{"n_head": 2, "vocab_size": 1884, "norm": "layernorm", "norm_place": "pre", "positions": "learned", "qk_norm": false, "attn_scale": 0.125, "bias": "none", "parallel_block": false, "init_std_qkv": 0.0413, "init_std_up": 0.0591, "grad_clip": 1.0, "final_lr_fraction": 0.0, "doc_mask": true}
Each number is 128 + 24 x the weight over its row's rms, rounded and kept within 0 to 255. Layers, rows and columns count from 0. The size above them is the row's rms in percent of the matrix's.

# layer 2 MLP up, 512x128, rms 0.059, rows 0-104, columns 0-63
size [ 98 111 115 119 116 109 102 117  84 106 113 100  79  94 113 105  98  87 105 110 103 105 101  66  97 107 112 103 100  96 108 118  90 121  84  95 115  91 103 110 112  70  84  80 101  96  86  92  92  90 111 107 100 109  77  85  80  93  87 111 122  99  64 101 106  85  93 102  88  98  93 101  88 115 108  86  84  82 102  89  95 113  96 120  90 104 100  94 109 103 114  90  79  87 108  93  76 110  94 114 128  91  89 103  99]
[[160 120 135 145 136 139 120  76 123 116 127 147 113 124 130 140 125  94 173 130 119 126 178 127 161 177 112 116 160 109 129 167  83 121  98 133  98 153 126 102 146 146 108 128 157 127 159 114 166 109 105 157  94 125 105 131  97 157 126 137 119  96 114  92]
 [144 126 144 150 139 116 166 142 111 152 128 143 123 126 129  97 100 150 128 173 118 100 125 168 187 129 155  61 113  88  94 103 157  74 109 145  97 134 158 116 110 110 142 119 128  86 138 106 160  97 128 139 162 141 144  82 114 148 119 139  96  91 118 170]
 [106  96 143  95 127 124 143 161 132 145 126 107 117  70  77  91 142 125 120 116 100 151 120 137 136 115 133  86 110 118 130 142 141 162 171 103 116 144 128  86  98 130 111 119 131 133 120 166 186  83 105 151 114  88 149 103  79 109 148 136  97 147 135 171]
 [132 107 101 134 182 105 170  99 119 137 134  99 120 105 185 152 144 109  96 146 127 103 104  90 103 103 113 165 146 114 175 157 140 108 126 123 134 135 153 115 128 134 109 126  81 143 127 104 134 142  97 139 150  90 129 149 109 120 134 164 176 132 100 122]
 [102 138 173 106 160 141 128 128 143 136 115 127 104 153 161  88  95 167 127 132 133 150 113  79 150 150 140 137 106 116 102 125 120 149 172 129 130  91 114  79 119 160 151 139 175 135 152 145 161 165 121 114 152 149 109 113 137 126 109 130 137 132 157 130]
 [136  99 101 137 136 128 126  99 144  99 142 159  96 135 144 127 108  92 120 108 136 152  83 121 156 117 113 182  95 138 123 121 144 114 137  85 164 141 150  99 153 119 130  98 104 134  96  81 149 129 134 135  95 127 126 161 136 139 138  88 111 133 106 167]
 [112 134 216 138 136 136  84 127 124 126 135 134 151 123 128 129 133 120 143 109 160 134 123  98 143 103 115 125  95 134 125 121 158 147 161 175 134 110 131 136 155 116  96 164 119 125 102 136 126 114 124 106 148 121 119 168 110 102 148 135 119  91 117 122]
 [139 181 125 156 115  98 154 116  69 167 144  70 133 138 115 140  90 119 123 116 138 140 124  88 117 106 157 143 158 124 128 137 150 120 130 120 148 121 138  97 126  96  88 125 105 147 141 163 127 132  82 114 145 142 139 174 140 143 158  90 127 176  93 104]
 [141 128 141 110 156 108 157 139 137 145 180 136  84 157 106 150 109 139 167 130 132 156 131 146 107 132 141 166 130 113 126 149 149 156 139  83  91 143  90 130 131  92 140 154 128 143 132 127 156 141 139  79 113 119 120 141 107  99  97 145 139 132 170 168]
 [162 130 156 185  65 136 122 132 174 140 131 118 101 113 143 111 121 123 168 110 145 124 154 136 103 118 116  95  88 170 112  91 130 120 131 130  90 119 102 114 122 149 139 130  88 138 114 132 141 134 110 152  97 148 164 163  84 114 144 144 127 109 141  99]
 [133 146 122 144 149 170 120 139 167 138 170 136 176 147 170 114 121 145 113 127 129 143 135 117 118 148 161 107 126  90 145 119 109 134 160 119 164 126 126 124 139 133 116 111 114 103 102 177 117 112 107 157 121 104 110 150 103 108 167 123 124 109 170  98]
 [129 100 147 158 136 123 133 142 137 144 125 101 124 181 127 125  76 121 120 135 126 144 122 154 131 131 122 111 152 162 102 131 114  96 129 130 144  91 116 125 131 115 146 107  94 105 144 157 121 127 113 141 143 115 124 112 114 116 186 115  74 174 135 165]
 [129 106 190  89 141 144 135 136 126 130 113 185  89 109  88 131 119 125 164 174 135  92  87 132 165  98  96 117 148 130 119 151 139 133  66 136  86 118 111 152 117 163 136 122 114  95  78 153 162 136 136  89 144 100 112 170 145 107 137 139 162 173 128 147]
 [136 134 151 118 112 102 137  95 169 134 116  99  84 169 153  86 115 184 106 117 155 114  88 122 125 124 165 121 131 148 132 146  98 116 125 106 111 142 140  94 130 167 136 127 139 121 102 123 108 130 132 133 136 156 134 112 106 153 115 102 135 111 145 134]
 [136 123 141 122 147  78  97 147 142 120 126 134 102 172 122 130 144 162 140  89 123 156 139 119 124 106 104 142 141 109 108 140  77 138 157 116 142 113 136 130 115 133 172 113 103 105 112 137 185 142 160 140 144 112 135  87 100 120 131 130 159  99 115 120]
 [ 94 128 107 102 148  74 118 164 157 144 115 102 113  83 147 154 116 141 103 137 157 129 114  83 144 143 142 174 134 132 131 164 102 129 159 120 110 137 100 119 108 149  77  65 108 133 119 136 100 121 140 132 119 200 122 106 128 119 108 120 122 101 157 146]
 [190 133 124 166 121 145 112 125 120  98 112 135 105 152 133 101 152  80  86 145 133 139  99 140 134 140 126 126 132 132 109 106 150 122 140 177 119 125 115 108 104 145 127 141  88 115 129 142 139 122 135 159 149 125 118 146 141 182 157 130 126 126 100 131]
 [153 119 126 118 157 106 112 123  95 100  84 118 114 154 152 119 123 122  87 153 103 107 177 102 134 132 162 151 101 109 114 178 168 128 108 121 135 153 164 112 161 151 135 125 156  92  96  99 133 120  90 118 133 143 119 132 147 106 170 111 151 123 142 150]
 [149 154 132 176 109 110 178 110 144 141  95 122 119 122 121 133 127 123  88 123 134 131 117 106 135  82 137 127  98 124  81 130 107  92 118 168 132 115 140  93  82 110 105 157 143 142 130 145 142 177  98  86  78 120 143 103 162 150 143 118 137 120  86 126]
 [154 151 162 155 131  83 143 162 107 110 122 140  95 122 101 130 143 115  97 139 155 128 141 164 162 105 127 138 140 175 116 167 108 104 181 142 122 122 135 154 137 162 113 126 134 108 106 126 123  76 115 106 144 119 135 153 125 116 143 127  88 105  78 141]
 [129 108 171 105 145 117 141 163 157 137 146 101 115 135 103 143 125 142 152 146 138 136 116 163 111 114 135 151 118 118 147 186 120 125 118 113 135 174 152 144 132 179 112 121 126 103 109 146 139 120 127 136  99 159 143 155 158 111 147 133  98 160  73 151]
 [ 88  95 134 133 132 102 142 175 119 158 110 135 148 137 111 132 132 113 145  79 146 127 146 173 107 142 165 137 171 105 164 151 121 124 159 154 148 148  95 104 147 136 110 105 113 138 153 141  99 116 118 118 109 148 138 151 160  92 105 136 113 119 139 142]
 [130 154 165 130 133 146 141 102 123 113 133 114 129 110 117 120 158 133 104 121 169 128 104 136 140 118 146 104 145 149  90  85 139 136 144 111 144 122 110 118 160 139 127 104 125 139 103 170 111 139 122 139 119 137 159  91 125 131 128 143 167  72 139 173]
 [115 101 139 131 148 170 149 108 170 110 103 163 113 140 163 189  92 157 149 151 200 101  87 117 102 123 120 121 124 137 123 133  78 126 116 110 117 132 115 218 135 135  81 124 112 114 101 141 117 144 129 128 102 115 107 122 134 140 122 149 153 146 116  97]
 [ 91 154 118 129 132 112 165 101 113 121 149 137 140 167 123 113 140 180 140 152 100 182 137 115 101 161 164 185 134 161 135 123 142 108 190 128 116 131 135 118 162 130 158 158 138 138 167 138 130 133 142 175 137  97 111 104 111 124 104 137 127 112 118 148]
 [133 111  92 110 121 156 171 124 136 157 122 158 112 118 144 106 100 157 157 127 110 109 125 101 128 163 144 129  91 154 155 135 122 125 166 109 125 156 101  89 157 146  97 167 125 158  95 102 154 116 128  88  97 146 150 112 109 108 147 129 146 125 129 128]
 [178  90 110 118 175 152 119  92 150  99 137 181  91 104  81 133 126  97 155 102  96 133 179 125 150  87 103 167 116 133 119 120 119 120 142 158 158 105 106  96  70 124 104  84 114 138 118 152 136 125 121 171 121 145 156 122 144 144 113 123 119 119 117 128]
 [156  81 119 136 168 114 135 117 159 125 116 142  98 131 118 137  89 160 111 123 109 127 115 127 136 144 111 162 107 150 155  76 117 125  98 115 117 139 111 177  85 125 104 117  77  77 117 120  84 103 116 102 145 134  89 120 142 151  87 142  90  97 149 132]
 [119  80  74 101 103 127 143 158 129 148 134 174 119 130 150 103 114 139 191 153 141 158 120 142 131 142 152 113 141 164 133 160 134 108 101 148  78 130 142  92 109 154 150 124 158 111  90 118 131 137 119 131 124 147 165 125 135 117 123 128 150  87 142 130]
 [129 105 138  96  87 119 125 147 128  96  99 140  83 148 142 121 180 141 108 120 137 140 149 166 147  90 161 115  95 115 125 169 118 115 119 126 134 102 121 114 103 115 116 177 121 148  96 121 100 132 121 122 120 129 100 108 147  51  80 136 113 131 130 115]
 [165 142 156 118 152 136 109 156 108 134 161 115 101 114 127 109 122 116  90 144 130 134 111 168 138 114 154 109 124 133  78 138 143  63 124 131 106 124 114  98 114 176  99 117 148  97 106 128 184 105 154 153 117 135 142 125 132 131 153 136 136 145 109 123]
 [134 111  98 115  98 155 110 131 104  91 127 194 161 128 134 132 122 118 155  85 144 164 130 164  77 159  62 128 101 157  95 107 161 149 130 115 131 104 123 141 139 138 124 116  97 118 114 147 137 135 120 138  86 124 138 101  64 136  93 148 158  80 110 141]
 [114 137 146 185 133 162 108 171 132 113 140 113 154 151  93 114 108 148 112 106 117 127 135 129  92 100 100 137 136 105 122 160 150 126 147  83 137  99 102 158 136 120 169 131  98 134 138 116  64 121 139 135 141 164 115 135 117 118 161 120  98 116 118 122]
 [131 111  99 115 116 125 119 176 141 120 159 172 149 121 147  66 101 151 149 140 187 137 129 116 133 143 132 138  82 127 114 136 148 136 159  68 125  74 121  94 133  82 118 153 130 148  68  81 158 135 119 172 167 105 134 124  99 155 150  96 155 142 117 118]
 [ 90 102 127 160 161  89 149 122 127 123  85 133 130  89 101  92 128 106 131 121 134 140 107 114 138 119 141 159 133 131 164 124 126 148 149  67 125 113 105 102 137  91 146 118 114 129  69  88 123 144 162 139 124 136  77 130 162 136 130 129 184 120 144 124]
 [148 128 159 126 129 133 127 127 111 150 127 161 141 106 101 138 133 123 167 146  71 115 127 158 158 106 104 167 130  96  93 125 130 143 145 169 122 123 141 101 104  90 123 118 140 135 143 145 119 137 126 115 114 137 120  95 145 151 112 115 158 169 107 161]
 [136 101 166 149 148 146 156 122 138 150 138 139 139 159  83 142 150 137 141 142 124 104 157 153 138 113 143 122 174 135 133 146 122 134 109 138 135  74 105 142 137 158 161 149 137 104 136 135  87 135  91 135 193 147 103 146 166 125 164 159 118 154 143 128]
 [ 85 152 121 137 146 102 127 158 137 170 108 138 130 148  95 111 150 113 136 142 133 111 143 125  89 135 131 124 156 167 125 188 129 164 143  81  95 164 126  67 157 116 140  93 126 125  93 157 103 117 128 123 103  93 154 104 117 124 113 130 150  97  93 125]
 [114  82 149 106 149  98 131 154 148 136 113  92 157 106 124 129  69 155 119 117 108 123  85 124 132  94 112  79 127 108 122 118 155 114 141 172 140 133 110  79 119 126 129 164 140 125 104 117 116 128  90 164 145 149 139 108 121 115 155 117 135 136 141 112]
 [100  95 107 138 153 173  64 140 125 126 157 136 156 154 117 166 132 111 163 137 144 104 133 160 137 103 117 140  93 149 116 125 109 135  96 131 142 133 113 112 114 144 159 110 114 170 147 176  87 130 145 119 131 114 158 126 149 108 151 113 117 112 126 161]
 [ 98 127  77  79 139 137 109 137 120 140 180  77 124 124 106 128 135 112 150 167 150 116  88 116 122 112  97 133 121 127 139 162 164 143 143 137 113 113 133 158 107 143 114 182 126 143  99 148 136 148 102  87 122 163 128 118 128 122  86 121  94 136 118 146]
 [160 138 145 112 121 140 137 115 130 105 153 149 177  96 137 123 161 119 176  85 153 131 158 162 129 125 123 132 137 151 176 116 116 131 126 152 138 123 158 100  74 179 123  94 151 121 131 172 100 149 118 101 100 108  67 164 130 139 116 118 105 143 102 110]
 [106 140 138 133 143 108 113 106 144 158 128 132 155  90 106 153  77 111 111 181 146 130 148 115 101  88 137 137  70 126 119 137  96 142 129 126 117  98 125 171 138 135  97 112 187  71 129 103 127 129 108 150 160 166 153 172 136 124 121 109 142 134 111 145]
 [142 136 152 146 149 123 123 119 178 102 144  71 137 183 127 123 150  99 161 162 146  85  98 103 117 144  99 116 138 173 101 141 138 108 105 166 125 110  98 162 130 160 119  86 148 135 135 130 126 135 141 110 190 124 126 141  83  89 129 138 143  83  96 141]
 [121 108  95 147 119 109 100 141 158  80 130 131 158 144 109 143 110 109 125 159  75 155 140  92 111 143 132 163 177 148 138 138  82 146 194 120 135 114 121  96 114 115 134 144 125 129 152 131 139 117  94 150 157  99 138 104 136 143 142 157 109 128  94 148]
 [140 136 176 119 125 134 134 118 127 199 126 114 160 165  95 141 139 134 113 145  69 153 110 127 159 140 129 102 140  82  99 138 145 136 146 114 137 108 117 166 118 152 107 153 149 121 115 158 134 126 164 119 145 162 139 141  73 130 148 121 121 119  97 173]
 [142 131 130 145  74 126 125  71 112 136  96  92 119 111  99 163 115 161 167 120 171 150  89 133 122 122 109 135 137 140 114 157 174 136 130 112 132 156 142 111 119 108 114 101 104 139 145 117 137 108 124 160 161 139 112  99 152 154 124 152 139  92 106 128]
 [111  83 138 154 144 162 137 125 127 143 127 151 129 134 142 154 145 147 147 128 129  86 126 139 136 169 114 102 130 131 134 134 146 109 111 121 124 111 139 131 156 142 166 103 127 147  99 121 151 164  98 161 158 166 112  95 129 114 143 134 179 107 118 125]
 [147 116  72 128 139 158 100 118 116 133 143  98 115 142 154 142 121  70 136  86  92 154  86 118 126 171 102 204 110 163 167 131 171 127 112 165 124 175 103 117 145 144 129 143 113 130 124 114 126  94 143 137 131  90 140 122  95 156 157 144  94 154 162 144]
 [130 135 103 127 116 109 105 120 117 115 171 118 104 136 101  91 109 123 107 157  89 121 131 124 140  82 120 183 120  96 165 127  98 117 138 152 142 115 124 120 181 103 152 121 112 128 146 110 116 125  96 140 152 146 101 142 128 127 132 154  87 116 138 136]
 [173 152 132 137 145  83 135 137 109 118 116 142 118 114 115 152 133 106 109 139 140 149 154 140 153 126 138  94 130 100 131 141 130 112 109 116 165  98 116  79 132 123 120 115  94 124 113 146 116 113  91 109 126 116 182 111 164  97  83 140 117 133 121 126]
 [140 111 155 127 112 127  97 121 173  86 112 168 116 116  94 107  88  83 123 143 118 110 138  94 156 135 128 135 103 133 183 126  98 134 129 119 170 136 150 120 132 153 118 166 141 141 109 113 109 128 129 132 123 143 127 141 160 140 143 135 141  97 103  88]
 [108 134 141 124 156 159 122  95 114 109 154 114 158 168 125 119 152 140 133 123 120 150  96  99 108 155 111 113 185 104 149  92  99 145 160 111  93 103 119 136  96 136 114 129 138 168 158 163 109 123 111  77 156 100 139 131 115 104 109 155 170 126 130 106]
 [155 137  96 115 151 127 166 143 137 111 126 116 155 115  82 177 138 110 108 116 120 142 104 144  84 116 118  93 134 103 103 126 163 135 184 102 160 123  92 106 149 132 173 165  92 126 105 111 131 145 128 110 116 113 102 175 134  93 121 129  86 154 111 146]
 [146 107 108 119 145 121  86 144 117 164 129  76 170  89 151 133 173 151 117 126 107 145 115  86 124 156 147  66 129 102 127 138 195  97 167 120 124  80 118 149  95 108 100 139 129 113 155 128 134 158 142 148 154 128 120 148 116 132 139 120 108 119 116  83]
 [154 158 144 128 113 133  89 120 105 117 135 155  91 113  99 124 117 101 145 123 134 128  79 135 130  99 131 176 138  99 122 184 141 123 147 130 110 177 113 131 163 151 117 113 109 132 144 132  81 135  80  95 128 120 148 122 120 144 145  96 110 105 123 112]
 [141 126 145 162 157 122 129 152 123 146 116 122 150 138  97 154 140  95 137 110 145 166 104  76 110  94 107 127 102  96 117 139 122 148 155 125 141 133 124 126 117 137 102 125 137 134 134 154 122 142  95 144 197 157 126 146 131 117 152 176 145 113  97 121]
 [110 144 112 143 133 163 133 111 128 120 143 177 152 184 143  99  85 137 135 109  86 156  99 149 153 133 131 190 110 181 148 149  94 110 108  92 114 134 133 125 149 138 122  82 145 117 101  95 163 127 142 123 166 128 144 157  89 191 137 100 158 152 139 140]
 [157 136 141 155  81 135 156  99 127 183 122 131 115 108 156 135 143 159 152  97 100 131 128 126 145  98 156 147 129 121 111 123 105 147 126 121 168 158  95 117 129 144  80 154 129 119 149  98 134 136  88 161 135 127 121 159  96 112 102 126 120  99 146 107]
 [142  97 139 106 124 120  88 125 106 104  86 156 142 135 141 180  88 139  94 102 188 171 136 183 106 156 105 136  98 158  87 142 145 133 112 125 144 128  97 101 106 122  72 122 143 124 102 116 124  75 140 126 133 174 114 137 171 120 108 119 101 129 153 108]
 [102 152 140 145 140 163 163 112 149 111  86 131 124 153 113 143 142 119 112 106 110 154 104 128 105 138 119 111 118 117  89  99 119 126 104 131 124 100 110 139 165 116 140 213  89 111 147 136 134 138 125 157 164  70 145 128  60 163 168 138  98 117 143 158]
 [131 126 127 117 131 148  98  96 134 101 103 163 133 116  95 150 118 111 131 131 109 143  61 120 140 122 158 129 141 120 149 136  93 124 137 113  75 156 121 176 109 138 111 124 112 105 125 137 165 134 115  88 148 123 144 124 134 159 166 131 111 122 109 114]
 [141 107 129 125 117 156 182  96 148 128 172 199 131 139 142 156 141 123 141  75  82 135 116 115 122 119 123 139 139 167 163 121 140 147 133 156 123 121 163  94 126 128  65 104 157 125 126 102 126 151 125 100 134 107 111 156 125 130 152 111 155 138 109 103]
 [131 167 152 153  96 134 135 144 145  96  94 128 112  98 143  80 126 154 150 160 142 150 119 136 144 120 151  89 139 147 140 134 134 145 157 121 133 102 144  80 121  91 129 125 143 129 117 142  94 166  97 122 153 106 120 156 134  99  96 154 121 132 130 139]
 [113 112 133 121 151 126 145 129 136 115 144 160 119 107 121  91 115 183 129 125  88 111  94 131 152 153 109 155  64 114 139 119 107 160 130 143 131 118  83  88 120 150 148 142 117  77 100  97 106 135 156 177  96 139  84 126 144 151 135 157 153 158 148 156]
 [102 157 118 166 149  73 101 125 149 126 147 130  93 137 110  94 124 106  94 128 194 151 118 147 152 145 132 156 126 137 108 124 128 110 170 125 122 116 129 153 113 119 129 147 112 176  88 148 147 123 152 106 180 107 121 106 161 143 110 102 109 135 101 107]
 [116  86 141 126 170 149  72 131 149 104 157 125 143 145 121 164 119 133 144 140  99 124 168 118  65 143 117 176 181  90 155 154  99 109 105 131 132 115 142 140  96  82 120 167 149 149 100  90 141 165 161  99 175 154 118 123 127 144 124 133 126 156 137 133]
 [153 111 190 125 119 116 144 162  91 123 119 172 137 148 133 101 144 123  94 105 121  92 129 165  99 144  82 135 153 141 108 140 168 134 143  96 137 128 133 120 153 117  89 140 144 121  92 118 135 161 167 136 144 152 126 113 119 103  98 102 112 153  83 138]
 [103 147 118 133 134 116 112 137 131  94 150  96 158 103 148 123 102 164 170 141 208 168  86 167 149 134  80 112 152 135 119  90 149 136 109 100 110 124 132 138 132 120 121 119 106 104 132  93 122 127 114 107 106 196 131 125 138 153 120 115 121 103 110 145]
 [ 83 167 101 132 141 176 122 136  96 147  81 171  94  94 111 135 138 125 132 144 117 143 138 100 135 142 106 118 146  85 136 141 183 152 140 154 152  96 131 122 116 159 118 143 140 124 165 145 145 156 161 129 110 158 122 113 105 147  77 153 130 128 122  82]
 [182 152 130 152 152 125 125 125  94 145 143 145  88 127 158 145  90 106  94 170  92 127 107 153  84 132 177 147 162 139 110 141 116 133 112 116  71 139 117  82 149 128 129 105  73 178 105 114 109 118 117 141 124 161 100 100 136 138 129 151 130  83 107 149]
 [106 139  89 148 124 175 135 143 152 117 127  90 132 103 114 123 122 103 170 128 105 174 106 155  69 137 167 127 143 152 122 135 151 160 155 149 149 140 151 121 120  74 118 105 171 158 125  93 142 128 127 148 129 147 111 116  99 128 140 132 137 116 122 143]
 [151 160 128 156 114 149 128  99 155 101 131 140 145  88 152 106 128 147 129 133 142 146 101 157  87 140 176 131 114 135  96 155 101 129  91 133 136 170 134 121 164 184 123 105 116 138 164 105 102 147 108 159 135 115 142 126 120  63 132 166 139 153 107 176]
 [125 114 120 124 153 117 138 127 118 129 115 105  94 124  97 154 120 137 160 125 152 115 157 146 164 127 165 101 111 150 156 114 155 150 136 151 147 149 123  99 130 122 101  95  95 144 103 153 108 111 104  81 126 115 145 101 158 179 145 119 158 114 154 132]
 [161 156 138 159 140  85 157 133 144 140 141 129  82  89 146 151 121  99 169 135 158 105 159 170 176 128 117 164 127 120 136 138  86 111  94 167 161 135 149 112 127 133 142 111 148 113 114 103 112 130  93 155 136 146 145 133 148 120 139 114 134 160 180 125]
 [123 120 117 167 168 124 106 136 115 134 127 120  97  83 115 118 130 109 115 110 139 120 141  72 130 101 114 140 119 117 140 102 131 140  98 104 100  96 127 106 136  69 176 131 148 183 105 132 108 112 142 161 180 130 139  79 119 157 147 137 145 133 140 165]
 [ 75 135 144 134 132 139 139 111 119  84 109 137 138 158 130 152 120 136 148 128 123 152 144 129 180 160 160  81  84 142 132 158  96 145 108 114 136 116 138 125 150 157  91 141 128 133 132  87 141 151 117 127 155 145 162  93 155 116 123 134 146  62 100 138]
 [101 134 120  93 164 145 124  80 132  95 158 134 130 124 121 141  98 133 124 109 100 121 112 106  78 120 133 156 174 117 128 125 110 125 112 128 107  90 142 104 121 127 105 148 118 131 106  77 126 102 143 175 102  82 152 128 100 155 173 136 111 151 103 142]
 [189 100 101 134 169 151 136 115 125 119 115 154 140  87 136 146 131 144  93 144 126 115 135 136 129 126  97 134 114 111 130 118 132 171 125 131 110 147 119 117 137 136  81 114 116  89 143 133 175 134 116 128 101 166 131 139 150  99 172 100 160 120  85 115]
 [119 107 135 134 116 174  90 132 157 131 135 154 119 122 143 153 128 114 128 142 131 124  88 119 138 116 150 138  90  96 147 128 129 161 139 129 153 158 103 122 133 165 125 145 121 128 124 169 127 153 128 116  75 125  91 157 157 103 117 118  93 142 108 147]
 [164 148 107  92 120 155 160 137 163 113 108 151 136 148 107  97 143 113 141 103  86 152  77 190 135 127 161 111 113 124 141 100  74 129 113 136  92 160 105 142 106 152 150 118 134 111 126 122 121 128 173 127 143 120 100 158 165 116 111 116 110 130 134 100]
 [101 133 101 131 161 147 163 113 114 144 158 135 137 142  99 132 118 138 145 112 129 169 176  98 110  78 144 150 116 156 159 140 131 111 124 134 131 103 139 132 110  94 127 157 102 132  85  91 108  94 128 169 152 102 112 123 109 104 133 108 112 115 139 145]
 [139 147 132 166 103 147 105  98 104  90 127 149 119 119  98 193 137  73 111  86 151 118 135  91 146 134 159 108 133 152 121 135 136 133  83 135 145 149 135 138 103 102 145 113  92 123 130 138  79 155 132 117 150 102 145 127 181 120 117 123 150  93 145 145]
 [124 152 119 142 147  88 112 103 149 129 121 150 112 158 136 147 140 109 127 132 134 127 105 133  96 113  97 114 137 126 117 137 104  89 125 126 119  85 132 169  91 161 138 149 126 152 126 106 152 181 110 146 136 157 110 130 145 117 114 123 178  91  66  84]
 [161 132 141 121 162 125 134 112 102 156 132 161  70 136 124 149  95 121  75 160 151 174 123  78 124 134 126 128  90 122 113 109 153 124 164 141 114 113 153 100 111 116 133 144 135 121  49 118 145 159 115 143 119 124  95 112 146 171 131 131 142 146 102 183]
 [148 150 103 125  77 126 120 144 119 128 134 136  76 151  83  88 123 104 146 165 116 133 164  95 122 131  91 132  88 123 108 145 145 133 193 144 121 115  98 105 105 136 155 115  73 112 117 106 106 129 145 100  84 114 120 118 159 114 173  96 104  82 117 152]
 [154 102 121 166 136 109 131  97 188 158 133  97  73 120 138 136 129 136 135 102 131  87 147 110 150 155 112 139 103 155 126 146 112 111  91 114 102 137 148 141  99  99 134 110 158 150 118 167 109 144 110 114 171 144 161  77 117 128 106 163 154 145 129 117]
 [133  99 155 105 140 114 152 110 124 173 129 109 138 140 133 161 101 128 166 108 147 146 124 125 114 115  91 139  94 116 144 129 160 100 108 148 137  60 161 158 146 161  92 143 121 120 167 104 119 171 120 103 157 125 136 112 179 138 108 100 130 136 125 121]
 [132 144 119 178 138 107 142 126  99 106 123 117  95 126 142 113 144 133 124  94 149 105 139 129 176 185 119 106 103 117 104 134 135 155 105 149 102 118 156 130 110 124 133 126 131  67  96 106 151 122 129 141 141 129 119 180 105 123 181 138 146 137 107 145]
 [111 132 169 129 129 130 105 161 168 128 136 179  95 134 148 146 149 154  84 126 114 127  96 168 129 126 110 163 148 153 126 154 106  90 130 165 108 116  87 133 138 153 135 142 127 106 150 128 151  95 141 129 111 169 140 132 182 158 134 157 107  94 134  99]
 [ 80 122 111 157 107 163 115 113 129 109 151 141 145 107 129 137 178 104 148 150 153 101 112 121  95 134 120 106 192  98 115 127 107 129 134 139 148  96 123 162 103 122 128 105 109 130 139 117 123 115 135 132 131 134 145 108 102  95  97  98 152 113  94 151]
 [ 99 137 107 134 116 110 160 132 128 134  96 142 123 135 132 151 140  90 102 155  83 134  99  94 166 130 119 146 167  73 146 141 133 116 145 101 104 164 100 114 135 150  92 142 150 144 112  93 137  97 130 165  97 118 143 104 132 158  78 148 157 116 130 105]
 [152 106 114 145 101 134 100 135 154 129 120 121 113 110 153 148 133 150 133 139  95 132  95 152 106 176 136  96 102 134 104  93 130 119 129 136 150 136 111 137 136 130 139 147 130 110 116 140 119 127 111 146 108 147 164 127 105 107 158 141 150 136  86 115]
 [133  99 106 155 148 131 134 142 109 166 118 188 136 148 112 149 104 114 144 174 140 103 146 148  88 144 144 139 122 123 126 111 142 143 187 140 112  75 159 144 104 155 110 129 116 130  94 104 151 127 120  97 124 140 154 160 183 109 122 106 127  99 164 136]
 [123  95 116 117 147 114 145  95 168  77 113 164 107 127  97 124 112 104 139 151 141 143 119 109 124 132 182 183 121 122 110 134  81 132  86 126 129 120 126 131 135  88 154 154 122 149  99 113  97 168 110 143 115 133 170 145 131  80 157 154  96 132 115 169]
 [138 151 104  97 149 124 105 155 151 125 144  95 110 148 119 122 110 135 124 100 149 143 134 147 127 140 105 181 138  84 141 146 111 117 153 144  97 121 139 161 123 171 108 112 125 187 119 109 147 152  65  91 117 124 165 109 149 131  94 117 117 136 145 108]
 [132 151 140 165 120 143 119 140 136  97  98 130 129 102 104 135 126 161 121 146 129 144 101 120 111 123 111 123 125 113 118 141 145 143 121 134 111 119 162 130 123 139 106 111 105 138 122 161 143 149  78 102 121 115 123 124 155  89 142 166 157 163 120 105]
 [180  95 123 156 151 131 156 127 110  88  96 109  88 158 143  64 145  86 116 123 151 144 131 135 128 128 152 100 101 143 108  84 120 140 136 104 191 132 129 121 115 102 132 117 110 147  74 113 149 132 108 144  92  97 157 147 149  95 130 141 164 119 156 137]
 [118 103 105 166 140 129 102 134 174 146 120 143 108 105 131 163 117 120 150 119 107 157 105 136 104 119 118 139 134 125 121 170 111 123 130 114 156 105 117 121 108 142 126 104 167 139 119 121  98 184 168 132 171 136 105 182 164 142  94 130 113 147 116  89]
 [ 92 142  98  90 101 127 150 124 129 125 162 137 176 162 109 150  72 126 128 167 116 135 103 145 116  85 113  96  79 126 149 132 111 120  94 151 127 122 101 156 111 166 116 113 147 100 163 139 163 120 120 138 156  97 117 141  81 129 130 105 134  93 143 158]
 [ 65 118 138 148 127 141 115 140 202 125 127 104 125 115 132  70 139 132 172 117 111  94 147 139 164 145 146 147 133  98 110 140 127 144 127  85 116 115 184 142  95 120 129 160 104 137  97 169 144 140 112 100 138 119 105 132  88  63 120 107  92 140 132 139]
 [169  97 133 121 119 142  98 114 139 132 131 158  96 102 100 107  97  99 121 134 175 125 127 142 118 147 100 180 150 171 108 132 136 134 120 122 126  84 149 104 119  83 128 103 114 126 173 115 125 154 133 141 102 140 147 126 104 155 110  98 142 128 143 172]
 [132 146 156 136 148 128 118 109 144 132 167 131 131 178  88 126 126 129 144 104 141 101  90 124 101 132 150 123 134 161 127  96 145 134 133 144 126  98 124  83 100  95 133 129 132 105 103 140 125 122 179  96 112 151 162 162 137 130  98 183  96 130 129 184]
 [112 130 153 149 132 128 140 130 124 125 152 160 124 100 155  71 110  84  99 165 139 128 129 138 128 138 140 114  91 142 138 151 153 110 104 143 131 100 133 118 140 174  85 133 117 140  86 132 132  95 102 124 151 131 175  83 125 146 179  91 161 126 154 113]
 [108 106 161 124 127 114 116 153 145 129 150  89 174 146 113 153  98 130 176 150 159 133 107 128 125 141 114 148 137 126 138 111 184 151 132 123 117 168 118 128 135 122 111 138  79 112 110 120 182 119 112 157 116 146 143 152  88  96 186 156 141 138 109 146]]